Each number is 500 + 50 x the weight over its row's rms, rounded and kept within 0 to 999. Layers, rows and columns count from 0. Numbers have three digits each. The size before them is the row's rms in percent of the matrix's.

# gate: layer 9 MLP gate, 512x192, rms 0.215, rows 279-345, columns 128-191
# up: layer 9 MLP up, 512x192, rms 0.227, rows 279-345, columns 128-191
# down: layer 9 MLP down (transposed), 512x192, rms 0.0997, rows 279-344, columns 128-191
gate279 101:532579432556522466532415452474562437516505491463532574524517491494590555442483519471561487520441572532516534479424597444512536466600519472574506493529565511573489503444465459500576494375500469
up279 095:420458535497591435527541460485495554499468545439485442519506551584519479546583564533519512471493553544455477534534529525595512452434586504520463479640498484374456524505550439529519569500465460
down279 102:576493533551519479465534457489574482551499471483536476491540523568603458432455524525532524550585550507469505500470552549493549508509500556492460517431434540498438461492509597497578542490484503
gate280 101:396460457556594474537507555606488527479499424494547405462612523527551383528515508556493477473499457579465450494500500485450492497566482576457543538590537481458428406470486541543428554451565609
up280 097:413485457505481513528450476450534497494559457448487487429532365434576558408572502356463546463441464533414580452523472548497431502500435446415412461459474432507500530476452492520493536499568516
down280 099:620570524507500507463437420452428549512453429520401501556500591470478494537450472429504448415538542552581494441530571523446494501546509531523509532432532539458524514561536530566482554499482479
gate281 097:589597523483492491524515509435478511438485529488456505470516479425469632549522502505497608563526568552429480531516536582504496399571534492519497478543454482457541534424614485519457489610443499
up281 104:550434490516611589554487482438485470496512433456427509439466458546528472486478446452534478551496429441456475480533507451398523486427432534505459530516541641521469565457521495467398449590523534
down281 101:477511530559568502550613572514498514552463489525516463490529480460580381542469499506463492465551484489526584498546533494428564457442465551468586473496519521441491456542502470481487515560449451
gate282 102:587486480461399527549397565453496627526454477575546524594484395513535555524536518534465524528501622470505484497503462420511392488558524566489415513494433478498403547451479529558578461469570511
up282 105:474440495449473420533440518506513490536500542586426582503458454532554559422542550533530503458564555499510501490484413581361479534549485460474412525454578533528502609498458608454503527463526550
down282 100:525554496544574565435482551503538529476578489527537459505469542484496490459457467464464522523427480477518638430511472499503539463433528471553576562556509486552542509485625391326486454408464495
gate283 103:582498599527549487449504518505492486477493482477548474566512518494581451474468486536571488502468479510499513516426383473563520554556527519453513508460587507567551460473487519464479487416456554
up283 103:432466549441604460493478438483522473431518610547387440415470500495486499409501507428471499495540426579495502535545527449575542543473456437498452527553522573513525432475520529509506456514475506
down283 096:560549514466486594467397464536506469459487499426451535543558467439493407533480521503512535413535559481482546591500573493484487504461531406468601544571572492568573512414542514391464492525493453
gate284 099:495549493543488511494567538590465455480561463486388540467435474532466474456487556524564445469521531489497521612463483516518531584481497513522599546402482492523416490519488460477411473448490535
up284 102:642497511461484488471524518463546485592496410357427558525521514559449514473537496513423483521507550446498509415495587430519516582521549537477455442611558469499499504477517474462364492534562544
down284 099:466570464439549594409457482553518514522504508509543379527533481532543452560597580582476579483529450504461502549543398497561470574570417513456533507597465489479475425452450505482511510499468557
gate285 099:469524480506496538542485447569490468537407539430513562609528496482498606430507431501498430437426465488410513560553515425426591522488548444441490479475457418536491498481488552555516460463595487
up285 098:504541498468438539577486555463519550596475458397487489416557427509542446502471512542403470440469479496495465419537483479489539549559457403494458470461483437530514483462471554646409498530575536
down285 096:568427351527448446546500464372375523492492432471386469440520475509513441451468516552480436487510529519466468513544514524524555494540501424443510460549482548455523414444528540461414487422403503
gate286 101:426387517559501496487555445523614527516493456599436472498502535550414438474484612483451438573515455526572494504600427560520579479540405474611506500519558573543596494538524508456603488489506479
up286 100:525449441481493558485548442541424469493388567502492555523534554559573448502612554561454361460474365635431470454501521421513544519444507509485486528527455543516456585562538448453423478527487519
down286 101:520478480519518449462441459436513493602540491507542550461505484474477646459638442489432456524586512513549523561406522496515465516578514511496504477476540445518467430501495492554525517494518567
gate287 097:556596455514503592530483475547508506483521484543577606544558447462545548471469461531496431498629492470542529466471506466503579489499482554432411487603528470488456520515522477475449512527469430
up287 094:486488469493439443508413494518527357470488556487541423482574506562523419464481513579456522491443464513547497515472458457529558463406560436526471553497482441542455483515454555532458475467533529
down287 095:559498498471588527602491500512504499532459511574504488620538511451398481563490522460470497566422518542494535477541512529519485503546480551464552492543477496563434589527510480481549548492507443
gate288 101:508418447570499519486483559484538439591498384542490474486518484474519608657458494560485542501501490452522466541558570532480489495515561581423482454534527539544493574531574492527507510550461424
up288 096:551445548546467500503466542484521413550497408505486599426450475555467475520454455528504517545517469596426504485527476464549443524482454541487585519543454500382500544543533502491488560521476515
down288 099:597542478498506434458570528539482522503488462423489489463568431473447511520488542455487486522481501503594448543535621526574543510537528504417451510460475550428514612499534468417526508465511473
gate289 100:541535520550595526507544528446596603527473568652495485472481513485517585527465574524564509458534523509514603617473538484412533594543399477579578547568470524490615400473578551562463545577567543
up289 099:474484408525583581473497548408461525530517438484472475494436597540517612465475503414527475524446472527518541551486509553416490485552471417560537461540470592470495460548491451542474528512492512
down289 099:458484469475446528467492427484539489510558468468427521463411587495487441408482484572409573546514451507500471437539580404535445510462532540380470498557504485492435449450497559527486445577477493
gate290 099:454447555471506487469468563507517419583525574486481415465475578441514536377477525501495518510530579484432551538418530421528507431550490517500581534533481467439515589532462531421451451516519515
up290 099:495391531485452445443614493450531496462498480535463462461503455433500470545526475467490564504543561498562406480571500484452465432524465483446439494470550472444562488517486443537462499440503515
down290 101:421465527522419467507539527559612425480501553501508497604420479454513495432428475469473466483406433558488503537520506511498504457527400550552472487550565500451515495517528515457503553593537495
gate291 100:454545494586517457536454499556428504543434459439555459489500471475485494477584577486481511421488558554583396454478511590503559475540511542454522534499495514491493574549448552560487480478452495
up291 106:560481464551419457595553560490532438573558525485504503544405505490628511432567420499462474476515497390492517504543464479572566469450489447547543521540508439525508493481564444536449556466536567
down291 105:512432550540521448532450555564577535544583524488557470553464522590489437505540521579512462577432420557522485549468538405491343500539452523514461451521471442541471505474469437456538474540576491
gate292 100:522531561519473493616493589476510528403377557413451567481453576548558438471496519569496520544511511565478592453421507536499494420518502558458531494469557500417519525480632514459489451461501397
up292 100:465417456560522491465437432464462505508475434484436556404478505495456469543571441618564498455455495449514507443483476420538474472405368424519518483477531416565487600536534554451567474544549493
down292 104:561481518451516427581520557548514538571542530467480503595445522570527570491491459483450497518420509540589472478434354524498448480487504609567483456527553475472542501517583487444475579545493433
gate293 105:544591557526433536574472469451464494573540468537510489526603447462541424498547387464489426556523489461448429482571490530570594448510515495501417417529451484510502389479478417503446534426514561
up293 098:460527521446500480522531496487477428544483471534473427553482489559555477469519415465497493512461617501569463478554489445514470539544608418514517467511535581443510496484382474504540446466398467
down293 105:601492527512556522574543567480521456494538556484591459382475595549510456420462497531525409442475567455585429527525530492512419416508474478487407469443453503512453535429484582448468542539525541
gate294 104:527526393587425520479548401576490539453607613577401466540548431537509498568404507477610567512543463517550545525558430539574459465431458586446482549453519420484528491467416510422453543529464479
up294 103:480577515506489502442441535496533527472480617492512431521506476510399490540533521428474437539512495496490515513532547503513474468480575519395500510442569373578569399516402517441482528438433485
down294 103:534547460515569485503531484472458445479423544442476437472487577544436559493491490568503489453480522449418493498559515570558541474492503449587517484501448536502520501624456507506459526439496535
gate295 093:530535464588629400537459488441470464507451564521560446504516642458509532557497532531482443505573479501455529602548516389505502418430466615543571586456432431543471484436538549498514483561513509
up295 089:520418585545518494461489442493574416492585573488449450496478496474596531503518507510553496576521526574515429578542439515458433430582376579563489476451572505454481583482463507480582581468485479
down295 095:532474384430428510501582493429476500480550555509502356533495472500527478443436398480495612427504477483528507547491490512553555471528556481482494498502450549532504515461508501430517481622456451
gate296 099:540499517440558429594448422451542507512465484465461488502527427503433427479428498568503597511397413454553571622522386500398466522454559491426509538545521530504525501461492555439467436521488478
up296 104:538462475429521446543491515460476463520395459489517507531534474429401507426540506539479509433466488490516536541553522554541504459533460379524550517517532518548448478488471579485458426460500431
down296 100:576473546543523492489503587440481510547557451553599533581518571552543427470486499544426454576452518476567398475612455522580530540417497518480465475536476582535447414521410435536557521520541560
gate297 104:544522459563575469575578510436561491523541519509436501501461552614533465526506480476498441474490550490469544481521501450511563454508496575453523493470576538516559521496474431456498483526479438
up297 106:539448478614522481457555477521442559465511593422524458548443446520404480500517505589570513509424489360509531389465469430512472493549540555403425477462576469557445480493537526566393527459545460
down297 108:510501573426390411454471552537560513484480471529473479383534603524557423498467518546457409564470484549490430517529508477458535436477479498526566537574511510418549568464535454526527479534465563
gate298 097:491433454470526512476574469426472500508512504442498456559485511541489423485524532412537540529477470467451514440496480537446479478533505454564465507529587542456476551471479477475548517493492516
up298 099:445453487491502519463481555577440495498464565543477533528541518427454469480534536493508505427535569412552510607569481504577472472526493525478508510494514492488510437485568471454489494460507404
down298 097:458539439522450457435526465495589496460484569426387480535434449549391493430463461561523547473500586511506550506587548601560505612513451521503513589565475425562477495452505512479525489568510510
gate299 103:494505448586485473555490589542498520574495424551464523495484461498386482497522481493481551572498466400477494481533514483515477493444551597509471489534476420513491460442528601634533585421525554
up299 100:546499562443577559586385450408536495477589511471388524542505551540545467524442434519459431493494493583449482566552523535537485446530473526500461436542490512464515452489540470481474483653540515
down299 105:410517531553475453546451534466485602460513440512568523449483353468479476471580508544564570483528443433549513475516542524441444549435550577426418537424539480506457455459507494505531532459492543
gate300 100:493445546497555483425395498488479489546398536519520427528546449525500421538504445541526539545411535463477488598441488401481497545575521550408512521431596468538537531505538459518569551469517479
up300 101:528479464418561607582528425467485472534534537487585543512456452553481466433554459551486486447495564589543473411547590625507518513525523532455410510441462564537399564428519458486463468515564592
down300 095:498571462461557515502480507463424433571477492598497460524574446446473503604459429489529534520414467480529528515521543562470528513596595534518497472550533550483489482524537435502455531490556426
gate301 098:470407569530476515443508544493563545498487404458413512469486549533544480476504461611494550480575535526488612556471518473449455500595483539520530524455474450502503449436392472460523581558551502
up301 099:588507383506532572547452557457505529425587556465500488470496376478550533453566498456492552477461489549512521492589510529524601547466460488541514523548503474525500456519529532398489526527523521
down301 097:491497541610558499512501584535535486595468464504561536521531527569476565494482505469531499487433496532465528395492455562457430490489497506443468502496403448566502488604527402444572534517490557
gate302 099:532510455517502559459418485535508508634552421477428488459519438419445603407449452434525462484568532494529474507482515600504473524541525510462476443459535585475538539516504518530500506564443569
up302 101:530506522446458505509508446537527441492436440404500578419547458515530501518510526527428408568383472543484463421468514417581549589557615546474477547520458482513511540471455578568498521441477479
down302 095:525535519524559503547499496454492532495485553422441386460494515454497426453423529508539429578431470418453422467539505579528422466532480387428542534374516427480454544520491465524475577514519576
gate303 104:429501515504510575496513402468479398535592524516469463521427479463435444497436512461444563609558479623462534481481523515487470421475467514409409430473483451537427481459530495557494416567483489
up303 102:516475501493507432512539605599497558560453461541486509541513456498492485473498479514586469558474377423507393436507479459550461505479478521502390511390482485476495615459438502452506514543481478
down303 101:448515484485549457555473495551470402492509489519509433486510491537499463546508565510492541425474474439485522528542463518510590511540596528514533480474579461518383571436433472472612504495504521
gate304 093:501540443517534532413581681524388471526487481492500410533512480567498472468440509505428495599566492556509523510484528517508484451576515511557513496593439469549477585536522503498467530573477531
up304 092:559496442554409475548463458487536489530514577405494533547453513454564596578549604480431433516498506577451476492532450565548416550432528436476487540388506468506484474486571555445500478586546504
down304 092:370443520474517429539504480455513477537543489510454487472524469498442631451509527475548475565454527590492521466477493452484485476398441485405511567430461442447476547463548555430494521545517467
gate305 106:488458587463461559540573522483379486538535536521444463569422499431487450509551523450591435443603554451469498390422489463494510417481505467535560453417472500639563491446460495577537396450491431
up305 107:539525378465509519464509466510512533571470466493532512433479507529547481576466501550541482563542471547516445634596531521467553451508507548567470555487541548419462463501471481426536455544477489
down305 106:506536504534460514497456473567573416648443493500522451511517526438473517547359545437534447428511564525504488477469472550407470536480464457410456452433466443535520560485502446550550583501530573
gate306 096:471554471540511572494540480538520548426513514521556531482445456587476461442488387442543589517633548526414532485583577441537515489426428613508516415452532478578539532372454377518542560442420487
up306 099:517451557410526476515604454484566579488494427501438473450450446597566498527473453585430491500498385420437467528450465490503445586532576471485449624421484455475479528481445459512499525434511484
down306 098:463582445490473401437493507600512507525517498590519536589421542589520542529503477477511480488503438488521568460502493453500521447563493520526520592587552482448470501548669470417515422521532479
gate307 101:525535444598492463514538430540486514527506475494529479544427480596475460442428486543536498447467500514539561387397513482445570522566477465430422555595459510532426532513400475530599565498600453
up307 101:430488461509533490447480368514473433519464497460587482502491504470497431485460496539399544405566542515390629550481512535476435408537614476439566505469546459539506458580479440485477542500477466
down307 106:428410411418505549462492485504386478557485563473449524482540450538474455416459517542513424565504545616503348494490555463506553438505453465522427519496516476586548454546479536489477519505581515
gate308 104:383484458496543517459552520551408481533467570442468489427521422501445564457547504570469531516459515530494472516397467528519551479537492477479489492566579531559463577477481515389457537475470549
up308 100:476475525549518518431560448545479533479523443526470478413441449538510548446545465514575489522586440559464606542522509490511494511531568476451425528469500481509406579462487494509524606519629530
down308 103:492448549450413522528516518528425528544486450508494547522521364482492586523495382471595499524484506621505475411561505510587609551547426533491497424519466519458518531511500442460553463495485515
gate309 098:524427476459530582548498496557469449519453489601516491471444488494542443476415534634490443514397513509512461489603554497488432407531444481564540484529575535446458508474461514575461478477526488
up309 098:601513536485498467458484499522556507514558527531596554467486539399517485452364609549464461546446509425454499477602472431491457550484526446474524511466553482476528553496522468415503485469491492
down309 095:539516503521563491455545510601518417421527490486551513502428417471523517526495417438592496430508560590551491527450553455420537475497528517517457442494483462444482500380507494500549465527500496
gate310 100:561565505538463540581422491488434546409466469482487441507530449481464514501467480534521457501392455459487525514425423388492437424548515528487440494448486468577587514483512538408474526523493524
up310 098:394419468505439517514547516484492462554553511568528536445519511581563438590532528457477570437520498442440489518557515504505504495530489503524531543544469584494463509558479493514571544501430523
down310 097:537501546399538539379464573570554481566422482416466438493501471525481491514479574505515511505500530585481537454497486565437442561573490493579521493503511498451495542481514468486543516559495593
gate311 103:544477525480527515503516509589597467496513596502514489478400504408491410530490458451492578538508491464553568494574470520514446425502418535527471469511541521522484518363512538523540439385474425
up311 108:545474546481546504549557458521511465432519458540593505441552465405462501560475549348406534593445515517494543567508500540517488585429502449488607568456499512600435518468597499511508517488426511
down311 109:496406464528501583492494537532476602520505517502575463570570443463507568385437460450450505445517384495530425555472504590565504541526398487597456543495536481487528481523620469578538501486458525
gate312 102:563564482460435470522535465469438547451411430541536442363491480500504574496421451458547535484511432429457502477463511543574541457478558483444527524487504475365451503425520575572402437416544579
up312 100:529516481548486659437552583502523521465452502534395568433537573381393494427501474387505512487516472472410485560434484407492476481524483488557475501583504498499492575525455490444505551501506553
down312 107:552513461529507578531526426469474546462495472571550527506523529524478503532528546520497538454413532482495550514508514505497497560585466503502504391602496478497509435516523467603541458499422404
gate313 102:501450434585464479443478437465550570501403523568458476468525434533472432503525500468523548554424541432673461422535526500495569501595554536515498535523562382483540536489568484542622470497609446
up313 098:535533537521546444621498470550485549459489495491438503479578538664498550488520528520498534469530582422510518573560513477504573440521505560499437480514469483438432489556503402479506448516495525
down313 095:486473564580448463436492577502437477405502543452615621489496568488537534457465519364476612472604472444519467491443471567612545574566442527533508569369449443514573474484545500562510549549521526
gate314 104:484538463513568508516558588469517514544451537607388524595480553508405551419513437571527455492576386510461524454548465468577499445441473460478420508541468427446478491542537549508543484515530455
up314 102:499521519547515528552479499580537623554496517530511439482557521503473541480553534529490508478521403514522492530546495576529435586471551395543480448530448592471477533465571576534582534507449475
down314 104:570466606481505501456428546522439530603544490448480527416614558505632485438407438479542428474509533448572511470541561497438465458482553498510470522529500584467448490467529496462535561533497480
gate315 097:562517495444435413395445425564522420529540489494471449532479464583436539506583536473510510587507425530540452482489538471481502551506557517467509606480596454517511449491485446511454551411521561
up315 091:457498528496480487510545550476537510562544557511580562502485502480519531542484502470477445457512591528526504439552422516548593470477581542572536520604482541463408519461576514464526504507475496
down315 094:436516483500492467522471557543458468447478539520490444549460558619503470509350487476460579534614527538413437521513486469473458577474503486476531513495553486450539435543408517467515473463489532
gate316 095:515533566522523543603439460511532457505534509494571451439611511548483515534439415590522445595510390523523492444506505480392478517483508504499509581491544589476472502464577549585514431470399444
up316 093:485436520546527490601459448550458409577499456563459457465503584528466549533519475537395448465460477469424450422444491487518529467596547473566581584443546474510514483575622492554465505515410477
down316 097:484432548487444490510488445516498418476414549486581518432541540527568484436534560592470474584529525509470444546538452593556584499490515471437529568590512569421511500504491515426476486438489523
gate317 104:528538527484479526600474555392498517529474432539485569472480394425399557503433508578443514391483483506448433458512504559445565455496478456438539528491534533511504471474468460643559470510487411
up317 106:459553477511373519484507563540403526483572511466565523533527468409486474501490494576566578463445531463533635510478450505560545505522549507523366525525590514485376492487459518525544503466488524
down317 107:483563537530494527524578432463475497435455641436535513515452482524473481552527506457499571541393528376517509506453479532468595479496558414497402445484441531556446452499480502449500378486574414
gate318 096:525542475591522520511517505445530453447564656430499391510548521521419461507447509439545487519504539454492516514496514476529462566550553423513453533437635401436466476547478477409518581447561579
up318 096:480601471522474524538583383478454418428545442527524477494548601542461507569457453360434508457514567428503490545583505526560489486584535568406475544486434436525464469454481546589522500471461515
down318 098:474579427599541488466486563488486469526564527485479555562476457507454500452562470575525564527497443444466514385444513532394534538510440529541449460565578563470475526550542521462459567609394391
gate319 099:571479585497487482512513583433545479455505407498485468487484459483569487501468513401523518587465455599465569471538515462420521640497566574480577518566492450573470510492464521533539459630510513
up319 098:431557492490502497511566570519513501466432530463558492406549432504464501457552531585440547538512476509484519458552557460366555485548417491513552513579435482426534522451480433539558547485384555
down319 100:589557513485486504512517632445518529489597469495592532554502488537540565533502453520470624621507410447533487519525519479452541569438613421516484457569491532417586506562512520480569546556451503
gate320 094:522595458555490608487471375516593502513439561497476490527460451462504546499505521367532580565444496632475633537476578463530458464521474601479502388480539496512591601508528487485412514519448494
up320 099:472476534417527424451475471562598387452390490466521516485484523541424513440507356480484421506474517550502501431490492463457439480448447422505555402558541452514326528512517503538527518461501433
down320 097:482489485564487551457533456538586560453449467561471566410546545522502478489573452507452498431451486509497489505423531529473494485589575524513458468508504486505499441495499531482548486513436551
gate321 101:498520458525440564421566521498535476595490489530489639531594559606521445485458566488438388469526470508490516529493564550530447458492419471393513528545504519448515521435502658489569575527465552
up321 100:543484622546407455499543530447506536556493496422528489508530527541562586469589513493507496504489474383442544487482470548501521544498470546536493569494421462436475493470452566558535514488495440
down321 102:515445452475588505569389467491469563487550544539501447490527491483506429447513501531527486518452490574421430476448505424515486409420550521582464418556584503470587491426388440555500422419595469
gate322 098:484470505495487497439611492525605566499537467466496511450501468491607512537478475474535468439494479476510457524465501531459460436539492398468539528391479544478497535560368428453489504539505466
up322 093:533473434548473580590389525408497420515495460502482511521439450509417546445402542452505492532485468437573530549513550482580497488555459447580443543454486445541455514454471523505488498518552567
down322 093:530618565391555508494555482451550454533568559524519511547549487452486464507358476499471520526445482516422506544469476392460436429451499416471485408477551538525581524467489571494531487539477476
gate323 098:480518403491634547542518569469410463476463416542494497567477442535465527488516488431559433607425491485555484561574486492521444524490496497524556533538479402557480512486485495509517483542493447
up323 099:486501550541458590440449482466646524484419479440430560476546491407515463509522485501544584547534449532491482416494611491450593493480456485449451467586444523460478549473512488497497617505487475
down323 102:510508468571455514489500632481506525427473507518518476390538577493435538497478456504538513419553626539433601615533460510441540493500475519488589564427478504510560539383541493415523501495454535
gate324 101:486506510560450545532574423469585432459443543492458540483417453471463525456517527471532509498553564454453427526453596443411524520485466540511428524434426490453530437506475517505433450460541461
up324 097:652472477444476664547470544473399471555587484537520469489574453474483556423520567519473478416487519434478495447426541436479559544427549457442519502513537413585495454431482447534492459508475482
down324 099:484464476541489549467587497405576477463524498516544560506562464466469480490427560558518494580585422548539505534564508511470601533562471536484549470499487492441494591593632520431512504550497579
gate325 101:601521477536450471559504474506533577430440421430508448433419558445444517530507480501462481459529473573437547466449494509489478456513438491488443433578537487495500554551456486581520570580441572
up325 103:509530480559515544469486523581424450438538564456491511453487462590498500592526521514564576516395488466477436604477566382463564477529640545542507534543496477519587583419461431483528570510536365
down325 099:526500483508492452528516510504502417519558508471539472496455477567452458506513537551552485444527487538372468432642446526523476565474527426501519508545455563521481465594518587412500558474582481
gate326 102:539508447541418521595531431525550502514522564438514392542441511507444486466512521548581537510511512462455479511576508496407534488484560505560402547535416475579601559505473563561591520460459473
up326 098:447488573501571486523490579494504490528486463434513438498503518542446503419457546545438472448447510424449476489492481604580541449521528566521587482516503533508516473552520536557494466460518418
down326 098:517598536509498431567463448497435572422469486405541471446493599570497507538461439502452552495484472543542553610494411525562525537531474580501637449406510476574563481471560537529478474464443504
gate327 097:495417434569501501506601461469530489526435457495484418515525496496412463479603419626543525538474463537438461402527462424487514504444449533499511441427499446586539548482586472571416452451508543
up327 093:608475476582557389627425457546483543509477511404484555443508580574545472406617468447555454497470583548534456426587431493545491453521451433421493460437562463554551519510538440491458463536444545
down327 093:511559553418550564467517483463579457456487534492465399552517412435492436494459539548505529472415508476660543537491592549487482538567411516491499503530543447559518452450533512493477515452503524
gate328 100:549556438525532488463539566434482430430482407527484596570558538462425430498491496424542517504474548518502506404539488526556478433448522460471588557432576472447503456513445528439449527526548556
up328 102:436568542501410518546510487497638426502486462522488612580499565443442460534515391542466537527510517472566487430459514534489605467563482557444463388474564457543530498539474451461583574537451527
down328 097:505556483523460513500482518546480493468453418444466498505409523549493468523523492497486554491425464452569512507483584583435448457444516499519484449541469537538555480462479435507453448496452512
gate329 105:511527463595504487509433473510534590453482500549497496482493484499466486407505523530555483561396492561474518471578529468505563533515572519454400468526412480508488490460509436521453485436487524
up329 098:508509481462479481450531419454460462458545597504489606433408588537501444501534511489477540445506470476509502565567567419579511527517443450541455483497409501600479436577492461443492534484456470
down329 100:542553521511526459503507568553522471508509437548472469457521490455562638492461460479494511447548532510522495481506476542394554597474481531541582521493555510502452460588529523541483444433526577
gate330 100:506517530521618515414540464532508500408466510508437574547554504453571500465485477537507519416438499495494530430611413510428498452556503544480565484516589458525493528501534546487503601459512445
up330 097:484449467452571448531541544433454429524519521534535411456429521568501504566572500409326552513476517434464515512389569451499497499516433457562543570390516555479472452436471552533403461542452459
down330 100:481537514496458540559536564546508590473368413536458535481455452539473469506507486522475624517487444496500479513501546550490434516492546564572531383531449519466462494496452472455516467532466490
gate331 102:655487413553451477493440492460501506500455537442480583537507478457548505470501474454560498529437532544530547412506503522466519419464548401448492559471499484528509601562525461506423454472489449
up331 101:483484565486315556455468507536563535505617456560561465536452621497468514579484563568517574399443437531518471527524526572533546501490419445524558462568562570493500460530487492487593509528525485
down331 098:437484385425597542478474484613508566551493529453485477435418480453555424522522481506485478516545447588481523489535535436418534506550618478538496492449530422499481461459460562538544450476517456
gate332 100:566420487487557410489556555515466419584468505362541484567496531398434452464387568476455522492485475490488570499428511471541495546501500433507521480547440523450485441566498524484454519459563434
up332 102:572646490527478501477470499465530521428436485508529550510545569426470537566498519500548443513528464490505469489422522572533476534508504472500566479484526503490566562437425479439541579485594499
down332 100:570520442539445450530492518560547450518485483421506444459589451549470418445425473551540572602554575389492564447553572508531547529417527519532524480518444453441468517493488436573535441521523536
gate333 100:468526481468532395531566532517443490454537467506546439460491391500523449407491537455620398501510559438426544403597600433490573485540530567532492441483544519554423519440413455562489383476538534
up333 102:471533502551524474486431531516598464514498500510473479436479426553492513434518451494489522563554593454380536543507518526443573529418595494495448450548466476546517530481579546536420345502474497
down333 103:484459553420485533501461508535563586520411436534396546463553484522507447473485466482461501526481402551460493525492482526499424492428531490542480486535518548474581547491563413560553548483459427
gate334 101:520536485481520517562447481458543511512441497548543501447569552489484476578485517489537529510549488446518481458527558472503490441525492486470458480517582403463462531488571584544567486573525594
up334 101:399547549460480498485510439455470568518527518488501480491484514593524491516542489479525495498547539481540507446576459477503498551493436534449462530527482513415546428530493422510408508576546530
down334 103:505498538532448450476474487545516429590470530514526520479512510577499525498427416504554474509508406529556579481511504485513451503512439543387519441586533554496513500518403541499449532498503503
gate335 101:550493522412511489477503481430524396590492512480452549475379479412439501453470532461539448506534490534459527482534580534514618531417343447392454504418501450509530417476519500498554497498539525
up335 098:503441479494476562567521499492528506491521523624487632412476569498486574565489562556437517479483594562531488579524568577553478415405527436497492513521491527532464436505463541465491431556376527
down335 099:554517463551427517535420508605528526485523533547520529539535464490438574505497557482532604491509495506512535520416533412506390583476506452595491484522500515415477443444439485540555425493427520
gate336 097:533538527517577544510546527482517420549482586496535450512498449620484411496500437558476441439487457572443551530631517461459536541559537529452455595578457506515490417556591510422533479486488432
up336 097:431494483513460442457449500482582501467476514528458466517540478517485460451425607418539471583531390514624501582413574532498567469531475505559482501549541495443561505483508522529489420474505477
down336 098:606642578516510567432483565425496490481502569506535449462536504451414408487459462465512425466374463570462428531460498447455549513446523494515454521483448513504536529397511522504545454470418578
gate337 092:507503450545510389535561578525438511570509583512491445477469511435458463471472424483504546444468597594529502536541501542466527488467531465470494466566547572452449484503526502472379522446498471
up337 091:495393603411592495426464540573538589423422474489511552578588435484562470447522406518451497547516470460517501490551457516574586540560580463485539505443541562454432459526450488557565463500428457
down337 095:462602529542532600533491528561554597538461512496449519549491544393530417559429609446452405448478481449596488474517428481509465490464519455553551516446554370488516466454536475515512452509440480
gate338 101:403388527516544478485505533553484567472405542431420573481522500521444430523494462502412488497457471511469484496590491479574499578468423507496517530503469498564417465485555519529555482509466471
up338 106:480455464508514506546545518537537518392505504519443513499535507500462513416487578514518589539513475538533501505421533519486505529516581464415569557468567535526507527455527510440443431501545605
down338 100:492584452468503417462469440556458495507481407435538452512480558428509485554419511512579470529478454487495431521562502575476571549500524472616472506516508561455525370420467439496581511465500428
gate339 097:503519598425519433519548477485607577572499526424580527443600512516566490564492486531527536490549552545474484424623527488489397628596516525491538579585534487378455515434554482571525438585590505
up339 091:454356458531496487540473524387578515495493517566470597518499581540442509474452550507416467588502513534410578455479500544458529459554462560532417545533498503484530497474500402436459475428551455
down339 094:480520494557477430588491405523484507556427490480469401567485563465507495515491501378503462563419588504475435487476527496500485516381643535429499495504410499574424515517556504497538360503487554
gate340 098:580558462509511495475543463489542429483521494466455597582595600478518532517399514508466486553606487438547509533446500569530467525515483573536545475564479537537515464383445505633505579448602464
up340 095:593530483471526497556507496407531492481525482397464427536560516484502492524490534457378558513485455556546482508449511506479554475505453482514556528469531484493547505540478389516496446511516434
down340 100:518456500483463530481465480469448526494516537446491452485585458637529490493436539605416475490584507552496568533478475515485462459443568440518465610569492473537492525507522599540453484452481498
gate341 105:406442419486495544587592459480540500506535448426467512523511378448445462558443418466450514458513489513409560457474532402478566505592627577516468503443504497619502455513496535513564434437450509
up341 108:553536490489471496486533434545464574483495538510478512479544570419460551448502406518448483476444475557505515390524451497364468439563515508435454411471498520536420415457494515473603504501434451
down341 106:524486486427535515604509537473459431489538451417361543522540503476461485530435503471508513525454528492450461524551465547560508467490447450505527495490453570495387536491502599483565569540527546
gate342 103:489541451525473503584480491600485557518509419549478521522503522475518389515491484478515549481423546499469615480612611502546510546619549525581439551526424458437556422469440460543475460409513535
up342 106:455546509550477511448459421405485494514486518576540533554470513396532435478504520481519510532542495496457526577567514508477584554558553520490525493473436450475479469520492476559393561566552487
down342 102:408532482508396500556507530507521479534443449556570523579517560471441464455542405562532456582530580452474494509520586502546575467407452495560466491526526564495506475444454466428537360533478359
gate343 098:516525502530449512546511505605506532475513445537508521536634459526488476508478531472491443471525504521591543541507469499492478352577460512453486576463562504498546510500518478536444431543477437
up343 098:565592426504380420527481471560558460437515507535510455496490470552512428530509562571536544507429497494450515503480462550390494482477468482493480471525457592482467478422540463446474519616395507
down343 099:460490549484510440467614462501542469490421468497453466452549548580511460460547606497546504627493461476593543447533498378548464511475505585444553531503446427527558477515418492502533539537560563
gate344 097:464460455512541477561452590561403527469552430543478511499394487501425536513490476460499458477533490454408491510553465567537397529452609422583548496560463520581526519419463553534508557475473511
up344 096:530455443476570489553588455427559475511560500495530516538448472493443594448469453547455556425415514507461521548520431469537475557582471477502523501476457547532537490452434449510483551494490549
down344 098:520500491480462455471526515462473424527446564536487560516468472582546460519495449497519491444414463513398511569437498507494464564491440504429545571628471614595428494518525519528576492486546513
gate345 103:522563488504528525455480579462486428596520471546478469562555456576441570433506500401522521533427479555541433533544616425602471447533526392510588497509490516516509570509575536578470564479499450
up345 095:494437512551422500566478506446490459613435475526516485474484521486523518498554463420511525419478564508483436500599505488524482520507477529440525444542398501469556423450465456551508501514394587